config.toml
n_layer = 12
d_model = 160
n_head = 2
n_kv_head = 2
head_dim = 64
d_mlp = 640
vocab_size = 1140
activation = "squared_relu"
norm = "rmsnorm"
norm_place = "pre"
norm_eps = 1e-06
positions = "rope"
rope_base = 1020.0
rope_fraction = 0.5
qk_norm = true
attn_scale = 0.194
bias = "none"
tie_embeddings = "early"
parallel_block = false
extras = ["some layers without positions", "local attention windows", "gated attention", "value embeddings", "an embedding shortcut", "learned residual scales", "skips across layers", "capped logits"]
init = "normal"
init_std_qkv = 0.0219
init_std_o = 0.00447
init_std_up = 0.0219
init_std_down = 0.00447
optimizer = "muon_variant"
lr = 0.00803
lr_mult_qkv = 0.7
lr_mult_o = 2.0
beta1 = 0.93
lr_head = 0.00869
warmup_steps = 0
schedule = "wsd"
decay_fraction = 0.819
decay_shape = "sqrt"
final_lr_fraction = 0.0
batch_tokens = [8192, 16384, 24576]
seq_len = 1024
doc_mask = true
train_tokens = 125400000
steps = 8417
dataset = "wikipedia_en"
Each number is 128 + 24 x the weight over its row's rms, rounded and kept within 0 to 255. Layers, rows and columns count from 0. Numbers have three digits each. The size before them is the row's rms in percent of the matrix's.

# layer 5 MLP down, 160x640, rms 0.0879, rows 0-155, columns 560-599
106:143132127132125096059122131128145135127133089163119083116109115119089124128126096132134147129128133150109116151090140129
106:107119119175133113093129112139098147138124164132126055183133119105099133103127097114126112132124095094132127117157105127
098:125119135127069182108126101136160094162135156089106095134133102099155135144126144119154170129129142102191127155144113127
098:161129103118124078139128126124146075113136106167066100117123138139147120144132130124125095139128144089140126145106102128
086:174125149130109148157125114126125082121127125149099136094141178149124137180126104114138027125129136122134120143122128126
107:173131124145123121133127170120141134134125119114106184137133133121118136175125128124136127116125161111055126125164183129
100:085129132159127173161124115130138138121111171092172129125122136092079126098126126128136119135129090113122130126142135127
109:159135133166076140079129122129060110137113136153129143144127115107138139173126127126143131124130120131122127149188155128
094:150123121071110144131129151132101120107170114112123139077133129122086124143128103131119112130131145156118136151153117130
103:142126141107165106159132110116077131137145105102099135107121129114141127153126123127130147133126158094072124122186089127
088:095128125131118114099126136127133116108124157088080117136130116099118127109127129141112158139126095137098130112105121127
106:166137121160106082134134124117114141139139172146142098129131132125099132119131158141136143142126108115150122119096151128
098:137126106091145130115126148134110123105133085205179119150123163114166129136132114132127135130129088166141127124055136126
099:114125135120121110147129142135114161115099158108087159146130100134136129070129135126130108116128128104091123126157127127
100:123129105148136156125125131126097133124100207136086126133122146111129120134130110122150113128129068126126118145090121129
102:161134123100145067175136116143145145140147105163136130144129072083090128149125152138144104126133114128128139121098159130
103:110121186154108116153128123123169090146062096129149103122133142087117119119129117126124114131129109132144130127134153126
094:143131110140105123153129136133113167117106133148155139139133147127143131103125182124136181137129107096127129120175178126
102:030126099111113162181129136132144122136157107134138210111134104131135126154135142125134128131130154136130131140168087127
102:123125117176154149134130143117160073129128178135112144177130142190152127130130094129136108125126135126175126142155125129
104:141129162154159126138131151138165100121110182107100119107130145120120125111130104143143174121128145144101126139224115124
106:131131131102108120150134122134136072136095133172116143119125106081155121144128168132141111128130121063111145130152063132
097:106118134125134162093133106128144143138088132103149078109135090131150137094136114109137137130127185098153132122102112128
106:110128111118120134137127116119204090120107123126140167116117078161095128140130160111099150104123141135125131123112128129
098:159132135156131054132127123121176134109139165160128110091131123124084123134127139117118141128125182118148133108134096131
100:118132099122138084146128130117119098152114164108113149115130151118172135129123121128113167127127114181117132136078138131
107:136138162130134171142122119125123112122133085178144187134123119064145134175127127133139134129128165146110132140104138124
102:144121096118122146111126112131160083131102120095106130126118159136137116095123106124144141135132119134101132131151113126
116:155134138133112127125133144154160116125138143147109136158127143092098131150131156133118141130127130101113124157134107128
099:190131110115110126160124151158091096135179109125103169138134105147114130153128162137149120143128181154113128111200122127
102:131127142104119084078125127132154107137133136128151143099124123090100120088128126114132100124129130121143131128108193124
105:147132143085155106143136115098104145159125139173168112095124133137149127079134092132126159129128140135132131135150111128
105:111129065124087117130126130131079118150138138158135117090122105179100132131130120111114120142129101075160122138073126128
096:145123104132112114145130134118179138100145092121086124139123130087121122117131109137138138120127173117100127119139173127
102:138131161113107126115123127124123106128129115096081128159120153120124131107129136127112139122124106098150129128133116129
092:133118173192193126124128148122149172135114138126123149173140159111139139066129152131159147123126092086121124111123075126
100:113122099147118143156134107115165151114124115116112105124127158115090122073128122128135103122128159151120124112142110128
104:116123155153150087144130118154123085126150129178100119122132110107142136172132102124107134123129187119151115144088141129
101:079130171127135139105127124116123160096132185084083157126143130141148129116129158122121136142127145155077122118091067126
094:089122114106184131125125128127146100140107092113183125131122118142151123100134117126122135125126147094095129136129103130
097:167124146135152115114124124127118106188112108072143111137122157177098131132126147124133101121128194138152133137154099127
105:134124144095106109124126145129120136145150106153153153124139144095100123044128153115139134124126111149124119095060160128
104:143130093112123126136127112131123109153096101076107076140125132151085126127128131121128108118130104173158129103169177129
104:052123105141130111147133130125074106131137094163149119103129134130156137050128129120133105114128096125136134126180090126
102:108126169133114052102131130110118146106100109156105119092138165138154134166130144132139149132128167144129131142043145128
100:118123139102136144097129111103113097126119099129187123140137136169133127140125111122118108116124154167124126140156150128
094:120132143101130077140129106112087115169105151144181147104138125113169133171125139118141102133129157108146122123086099128
096:117136130105161132161122139137118115114127152096141125130126087072131130145127112108119143120131092087167134137162142129
101:132132154131154108115128102117159080165128136125095116108136081130161141098128102118117105125127112119155123144083115126
106:141127140119109054152135146110075106118114146137120179119127115118147134147127145116111165123130186158140126143097088130
096:118129087111192146068126110123149152148166130138098142130133162093129121116131127115133120135128100148089138125125174127
096:077128102114127147100123149132195072110132152050144105121108142112156116056125113134134136120129114099149122133169164128
097:133123149133102149148124124112080119150151137117129141156129123135150125124127121128127156144129127113141124118140155128
104:074129112114129151153125167123135164163163164097209144134127092119138128096128151138116094134131091116120128141166108128
098:129136142082128198175125125127177087135134113188173100143140128158090122068132129138124145119127148172149122130109058128
105:106130135164157173095123134133146094121124139122200154124128077141102130112128132144121109130126135171138127141159084133
099:117126120104152144110127140142050099117125163161101211132125139143161131167127142111115130124130091158131132121115109127
107:181131132165135108133132096121174158116121132105129131167128108155113120087127119127113148129128132121144136136151134128
098:157131090103083087145126137128172109087114150138132155138123162138098132128130116135119110134127102190112134115145149130
095:116124143111081174098128138113154113156122095145076134136127133130128123071129131121110133129128102157095127135139154127
100:202132085106087153148129107123078123100123096092159174167132116112167135102124122129133093126130149093162119126112113126
092:119132181108109126073127117126145148129219136112119170133124081095124113181123125117118180128129144158150122143155101133
103:123127135124101077184127146146110120130130133107153174132129116100156131085130162139137105132128152147097131139143138128
104:150124113141121104094128116161137159142105135155145088096124124149157120111129129126140074126127132095144122132065118127
095:143127120139088127112132136105166082106146092140100093144126106127123115111129123115112091128127138114141123116137128129
105:143131162116174117170123135129151161113166100124124165116132171126083121074129138126123162138128085118157129114176118129
101:122123151151069091119124133142139118136148129089152104116116122092170124100128094121116103138128093122132127129137136129
095:138125180109137100137126161103154150150141152137112174115131137109109131117130131128141165129129117121123140141167140129
099:151133142124075119123129156126146108120099181103128116165131110135100127145126137125135136122125129146119118122110176127
106:109123091167102074121128119117106117159130178082117100128118132130214118090129138125150098137129188099091128135155148127
093:122119076168126139101121127146062140141149135102091132122122094113148128168127115138122105127127140129113127149173088131
093:069132128164100123128128145134188150136148189139026169117120094104100125128126096126122095134127138114145131121139139127
098:153119081134138210183125128125146119114137148150125112123134125159061130116131116127137140126131122132153130127126110128
097:165120101138119145146133119115113142137130184237144116136133151147165133114128146130126146142127192085120133114111131129
098:115131156142111146152128143107122103119155127109069142111127065141109129137128179137126155137130138159103126118116144128
100:150126113147132132148128119106100152092154105139132161104114101136142120120124138132126089118128135149095119122128137130
100:152130199102122142166131117122149173121138177138104147163131099126160129148127111137143125128128062149146124135143149125
109:078135113118076123131128101122096100149131136125128068124128151107113133174130147116138121123127125196120125123096140128
104:118127161138128149122131124117160154135138116177091142126122183101104117058125134119127121126128134127125123129142141125
096:149124118103130122154126135118140131111121135118131114134136111152119132152128146127131072138126106150173122114116146131
096:101123090105118099179129148141128174153138155120102139118125089143098130119129116131146117142128173133142124127112144130
098:086123117104149179131131133122171117131117156083117144087117087155133129127130113133115081128129126121112127147121102129
101:135120101171114103128131148145118108129144092150110128141121127077137128130127165128133172132129144100086127129120123125
100:134128105133077125135121121151108149147115202148141119129126111112119129115127148127115118122130206145147125119121157125
098:153130188090123110103128112142189078120114157176151140132121129095091140153130142124136123125128181085094125118174120129
100:109128077107135158164133134125088153088157095146126116137131117103121115115122134142130188124134131142153129129140103129
102:107127097076154132121123135156068116091139123159153109132123159133109134129126117121125099123129187129108131106115179130
103:065132098129132160103134132137130119097129149109096076126121111139109128109130132145129166136125166112112131128155087127
096:065125160122143168138127130110190121152104143144137119160133122092079131118126100124117101125127138103168135110109060127
097:197122104165151143151135121124153104163110222180099099130133164095110128142125150136134106136127147095147133137145116128
102:070130092124083120090136158134161106141099182110188158100132126134124132126131178133123111123125165126102129127214098128
097:083134079132131180148125123125086103102111126195133078151124122161152136097129158129158122129126103145180134128154147126
095:104121149137136120137121135116114126098136137139125178109124165138187124114126088132133145127128130083103124137109144126
099:120126118139136165159125120125130107104124112105122107116130105110118128149129118121096143123126112115137121116130067128
095:064125135189174091136130126135127174118122151085115082111131134136122119099131152118113091132128185093103125128178148127
093:139129149137151118122131141128139176118091122143110170137131099090165132142128142138117187132130113109142125129161095128
102:151137070115123151095122157139080078132124116126090104112125134123137135119128155136103169133129133111132135123092105127
094:106132083142175129099124123129163156124120083125098121127125133142185125129121120111122182130130120126142126119139151127
098:129119115101128141109129136132124140127165151135118131137120122134132126108130089109146135122124133109123128124147117131
099:145137124090122142122131117126147127132181136083086049131128144138112136089128120134122131127129138074107130146098128129
090:139124168119105131132131141109111133149118159104169141163123120182109115108130118140133129121124153128086131121119116127
099:127129132125130142119126142135114138121128156122121146112125117121089128118126122127135117138127124112134122133140073131
099:118131149183109107144129130122144072112099148189087067131129150146088127131130150127124127122126131139103135112124128128
097:127123122073168183143128137131086070089155142103118142129131130126094140168125177140112171145129106198113133129128068127
109:163131127125094151143121127122127136120154116137091175122127147173128129129129156119142120121129191116102128122180160128
096:113128167135100146120125129111108082134092128132126101136127126125113124134129139132129162128125158142129121121083132128
098:144128116123147175111133141138118094133143138048173096114131157167105113152132128144131148130127126150134131125089149130
098:121121069091084111160130111129176167109107188124115096170128121120171130132127138116098142142129165107119118136180151127
105:115128163166105158101122127122100066134118113064106087145129112108137128165123117121127126127129117059118123108157086130
098:120128123077116126103128122117117118103115168131139135124127117120085119092125149139134102130127164155133136104120154128
095:130128094117179194152130137132127096122104123138113179153127110137129124099128130106107134147126109099171122130076096127
101:151123124165115099164127122117131095142168134131221137091131139137111143109131124136115062131126182166135122138109125128
096:147130141150120123140124142114045071118116096152135128127144118138137121109129140124138116116131119108115133128099103127
100:185128184127146122148123161126114120112132099091133155141129144122121121091124140116119148128127091166114134116109151130
103:088131174118119178153128121120131089140116102072102128087124078170105128070126095121135165116126116076116123113114088128
098:146130109138109112081124151124144138113123097131084131102125102160109132120128134123125141105130117181139131116087135127
095:126132167108122088102128124144110168111144132077102128142126114125154131120128131127136149140130150102093131114115092127
103:128126143145154178125129124138129107116101123155081141115125119082150123051124139142115122127131180155138132116092075128
102:178124146114127096140127103120200090141092162172135156114121149103113129119129130129116122128128123130143126149167169128
100:158129126136142146147127108133160146128123129136155098105125121160189129113129125135141142139129147176132130115137082129
102:124127125117114179128135139125116121109122153097164113134124119148161122109127132137140121129129160113104132131128152128
102:125121152114140109130137134133117086142117111128077098154138099143174131124126133128125172129126135076137118115184130126
100:174126163133158098128123135124150092170170125155159181126128129084135121090124144130135084122126159193138129124131025129
105:147128109124139118127130114132131156134173101120187135125123131140102136110129125117115147120128148086118132145135102128
096:075138079157131110109129125122120056132116070123121138116120166135113119183127123131140097138127116140138128121130100127
103:140142136069096104110130135138111140113154104087065139154130147147108132137131115114125137135128112149148132126132134129
095:091130103098135065086132120113101125149154124079137123130124133137108132163129103125123153105129180157112133148109123130
101:125126152105123109132125148133128101136112056112181175148134149099123121126126124136118100129124129133126125109134103128
094:120132121116138112175124130124106098118108176106137140137122126121069127103126149119134153120127092101111121128144089128
099:108131137127101159125127128130083161127154125116122117135124137128077123112121150136137119133127126113140125127182144127
104:096132112118128147082133134151118119130103138115141173135125140125127146097127132132117094139127104120117128127180134127
098:143128132102156133174132117137083186149104123134162130163130133140119133076125117129128112121127074094149130131131120127
103:153133089128124146171132145116169111113089182138092111165130154151068119122129146124126075134129146170140126138151182131
103:113126130141119145124140135123150132138122083134115140105115159188141118157130121140108140127126082141126133134126141128
099:076121097112136164092124136128142121114103087166134140111132132059094131108129111134119157122129084107107121124104131127
095:138126122155133134138133148126133066140177111150079167141112166087119135113126126145124100124128091169141134106125098129
104:156131104084180141164136137115131183147142137089129173145144103177122123100133133134150119124128119144118125139103131130
092:090128095112088151096134129127128148129117110121154135104150168137120119149127109126120128125128123159107134128102148129
098:118128120088086100129123141127136120129141105169134089117123147107129115155123065122150127132126128141131128112130125127
102:186122083162118154142128100129152141094080175099099106128131157097167131108127127121133175120131128137136135146151086129
101:137133134118126158142130132136137154136100140130154114136126140149106120076131138139112139117129149157128133156174132130
097:132129096183104176125124133121094172143102086155111082064135135078097132097125104116134155141131072123093124135097100124
105:119136146175136153124129120111126110138143089149100119132124128100107129054131104123120157133126137147123124133119116125
093:083130100091114125143132134145114128138115074134156163108135157146116132159128128127111094129129155122160130135110117128
101:126127130160105146107127139131172134131104105109128086104116112090138132105125165132157137128128122124126127145104133128
101:088126090104144071144129121107135132131123165144189143108124111128084119125127162115145113135126125162128130141116081127
094:110128089092124086143123132111110144123106158098084068142132109070098130100130134118140154116127141139145131098138163126
101:101134066141092118080134139147109071097153193156097123150131159104075134182128170147136129136128108129096130144198174126
100:173127132107141102153123151123080166165131114125119100126132090143096132069129117116116135133123117091129131123093152130
104:151128088127147186072127139126068123093143187154146107131125128138079114117128122111144116150131147129097120118128118129
103:093129120122141110117128102157090109122187140140142062135121168090145127119130145132137174129128161086149125128138138128
095:111132184180141155159127106128136142135149096131116088139133113153123136109128118147105152123127111159153117122094105129
100:166120098163142103115130150153113084116099127130145046125125114107123131171130169124120122124127047080134124111112123129
096:088128118119066070153123120118145041136128146124135132120136121114140115136129126120137181130130156159138124120195113128
103:172130143121054115118123109135117087125156153141129191152120128160140138091124120136136136119130115168104124145062134129
102:152131115121073118113128105118109153144144119140099091107124103163157117173125154124133109134128082144127127128145093128